config = dict(
    num_hidden_layers=14,
    hidden_size=320,
    num_attention_heads=10,
    num_key_value_heads=10,
    head_dim=32,
    intermediate_size=1280,
    vocab_size=32000,
    hidden_act='tanh_gelu',
    norm='layernorm',
    norm_place='pre',
    norm_eps=1e-05,
    positions='learned+rope',
    rope_theta=10000.0,
    rope_fraction=1.0,
    qk_norm=False,
    attn_scale=0.177,
    bias='none',
    tie_word_embeddings=True,
    parallel_block=False,
    init='normal',
    init_std_qkv=0.0274,
    init_std_o=0.00518,
    init_std_up=0.0274,
    init_std_down=0.00518,
    optimizer='soap_variant',
    learning_rate=0.00356,
    beta1=0.95,
    beta2=0.99,
    weight_decay=0.096,
    lr_head=0.0156,
    max_grad_norm=0.5,
    warmup_steps=200,
    schedule='wsd',
    decay_fraction=0.558,
    decay_shape='linear',
    final_lr_fraction=0.0,
    batch_tokens=262144,
    max_seq_len=512,
    doc_mask=True,
    train_tokens=1071000000,
    max_steps=4086,
    dataset='wikipedia_en',
)
Each number is 128 + 32 x the weight over the matrix's rms, rounded and kept within 0 to 255. Layers, rows and columns count from 0.

# layer 3 MLP down (transposed), 1280x320, rms 0.106, rows 24-32, columns 80-159
[[119 111  84  93 121 149 125 130  97 140 128 126  98  72 108 115 148  96  74 136  75 149 120 138 116  94 123 122 114 100  94 157 143  93  98  95 102  77  97 111  97 171 103 140 115  76 118 159 122 131  81 185 118 139 141 121 121 123 131 126 117 115  88 139 151  87 181  60 121 193 149 106 115 118 140  84  94 175 106 137]
 [161 151 131 100  93 160 159 144 116 152 170 107 171 131 116  94 152 146 172 198 106 112 112  89  91 131 146 178 118 135  87 143 133 111 122 148 144  92 200 169  80 155 144 114 101  86 164 156 151 186 119 109  79 192 141 128 169 110 142 156 139 146 172 166 106 157 144 115 113 139 114  47 132 178  85 125 174 112 107 133]
 [121 132 132 127 114 181 160 146 130  91 123  82  76  89 197 120 107 141  86 145 141 112 107 210 114 103 165 138 125 131 107 160 112 117 136  92 126 170 135 127 155 107  86  97 146 135  71 136 156 127 141 115  89 113 105 107  69 132 115 116 157 114 134 102 150 117 120 113 161 109  92 132 114 145 172 182 146 110 154 127]
 [130  81 166 151 143 114 152 151 163 142 117 121 173 124 161 157  68 162  90 179 168 125 135 150 139 139 165 140 158 150  70 135 147 103 113 107 140 152 152  85 125 146 146 119  89 143 103 168 124 113 151  70 112 165  98  92 142  83 155 149 136 117 149 145 111 165 130 177 114 146 146 153 120  79 104 194 118 141  97 109]
 [139  80 123  85  77 135 141 119 111  82 166 110 117 100  84 107 169  73 151  83  65 144 122 107 102 124 116 194 108 168  96 144 121 111 104 167  82 110 125 160 120 135 164 109 151 126 150 122  96 163  56 100 105 123 125 105 140 112 114 119 113 138  96 160 120 127 126 113  79  88 133 142 126 100 121 141  88 133 130 115]
 [117 194 176  89 125  88 131  94 134 104 103 119 169  87 110 142  99 125 133  88  72 105 116 140 164 173  99  93  77 162 145 151 138 161 170 138  94 143 106 162 169 128 114 160 130 128 167 176 108 113 124 127 146  85 111  76 132 140 142 106 138  75  88 121 115 112 172 121 141 129 143 155 164  92 125 124 156 169  97 117]
 [ 50 163 106 123  60 145 100  96 114 155 137  93 111 119 186 199 112 154 141  95 110 113  72 176 136 132 110  99 190 119 143 179  88 122 127 193 116  93 104 165  82 153  96  72  90 139 118 133 179 142 157 148  84 146 136 146 145 136 135 124 160 140 138 106  88 183 119 154 148  72 100 111  75 135 200 160 146 150 142 116]
 [156 139 163 124 104 129 142 155 129 116 131 139  96 122 150 148  92 119 111  86 157 169 142  90 151 103 135 168 163 168 124 143 168 129  94 114 113  94  96 154  41 126 150 169 158 150 145 116 134 156 107 111 136 131 161 116  93 131 115 171 146 131 138  95 151  71  83 130 106 185 103  78 156 119 135 127 167  64 102 134]
 [148 157 111 130 137 160 163 103 106 124  70 141  89  75 117 134 109 124 147 136 151 114 110 141 157 117 100 148  73 144 122  88 188 146 162 130 113 117 105  82 170 125 187  56 155  67 109 115  73 142 134  59  98  98 126 130 149 129 163 146  59  66  68 136  63 117 137 198 149 109 126 138 108 102 125 141 130 127  60 107]]
# layer 3 MLP up, 1280x320, rms 0.11, rows 25-32, columns 80-159
[[113 152  93 148 198 151 114  74 113 145 119 105 108 128 128 155 138  92 103 111  86 180 209 159 204 162 154 104  98 112 174 144 115 101 158 131 132 104 101 124 104  86 109 124 135 107  69 129 113  90 141 123 145 121  79 120  88 105 115 148 132 143 103 118 172 103  71 177 136 128  45 186 102 112 171 126  88 103 145 139]
 [107 100 175 123 118 108 109  98  98 127 109  82 111  90 161 175 124 108 158  95 127 110 170 111 184 122 149  93  67 158 148 107 114 188 125  56  61 132 150  83 111  81 162 125 134 128  64 158 160 129 101 117 120 135  90  96 120 115 138 101 100 161  93 106 153  84 112 154 132 106 100 223 184 116 142 167  87 122 144 151]
 [123 163 139 123 119 153 177  59 149 119 150  62 109 146 155 164 118 121 115 119  76 118  97 111 135 130 102 130 146 144 141 116 133 171 182 155 125 135 135 158 133  58 185 142  77 128 112  71 101  94 108  98  85 129 161 117 115 111 115 175 117 108 116 133 167  37 160 130 136 144  76  65 156 152 105  94 125 143 124 155]
 [103 121 119 164 174  93 142 132 125 149 130 215 119 113 134  74 118 182 116 115 189  73 127 186 171 137 125  64 137 139 139 153 118 148 154  85  72 172 147  87 112 110  87 115 126 138  74 123 198 107 193 158 129 140 177 161 127 121 120 120 117 103 161  70 117 100 146 101 141 151 128 119 107 134 102 129 132  92 211 119]
 [148  84 111 143  76 184 164 166 133 166 163 114 105 136 123 124 130 153 112 163 146 102 127  84  70 136 165  87 161  62 153 134  97  89  91 116 140 144 170  60 143 126 134 102 131 153  87  59 166 115 125 169 112 146 166 146 110  94 109 120 144 122 170 167 131 126 119 144 126  94 115 114  83 203 125 117  91  65 137 149]
 [124 150 119 113 127 151 154  43  94 113 183 145 136 171 156  93  99 133 126 116 110 141 136  65 117 165 133  99 119 120 102 144 118 143 114 144  60  95  74 171 194 121 144 171 109 128 118  97 133 130 142  51  98 142 128 130 142 141  80 128 144 122 103 162 143 104  97 112 111 113  94  90 187 159 162 134 158 100 132 117]
 [ 83 170 141 107  72 115 181 158  79  91  97 140 161 116 148 179 105 100 106 121  92 208 123  94 108 187 131 149 120 100  99 116 159 149 196 121 138 121  89 135 139  81  57  97  96 115 202  87 158 138 158  98 122 169 125 148  99  72 161 158 133  96 106  39 144 144 129 137  88 188 122 114 112  89  89 178 217  57  77 145]
 [141 121 106 135 102 137 186 118  94 123 131 132 135  51  95  75 102 129 105 112 212 158 136 175 155  89 138 150 130 151  95  82 157 106 150 136  99 163 191  70 139  91 120  84 134 110 144 158  87 123 135  73 109 142 110 104 131 115 134 126 111  90 112  45  28 125  86 153 172  78 135 185 163 117 126 172 137 115 132  80]]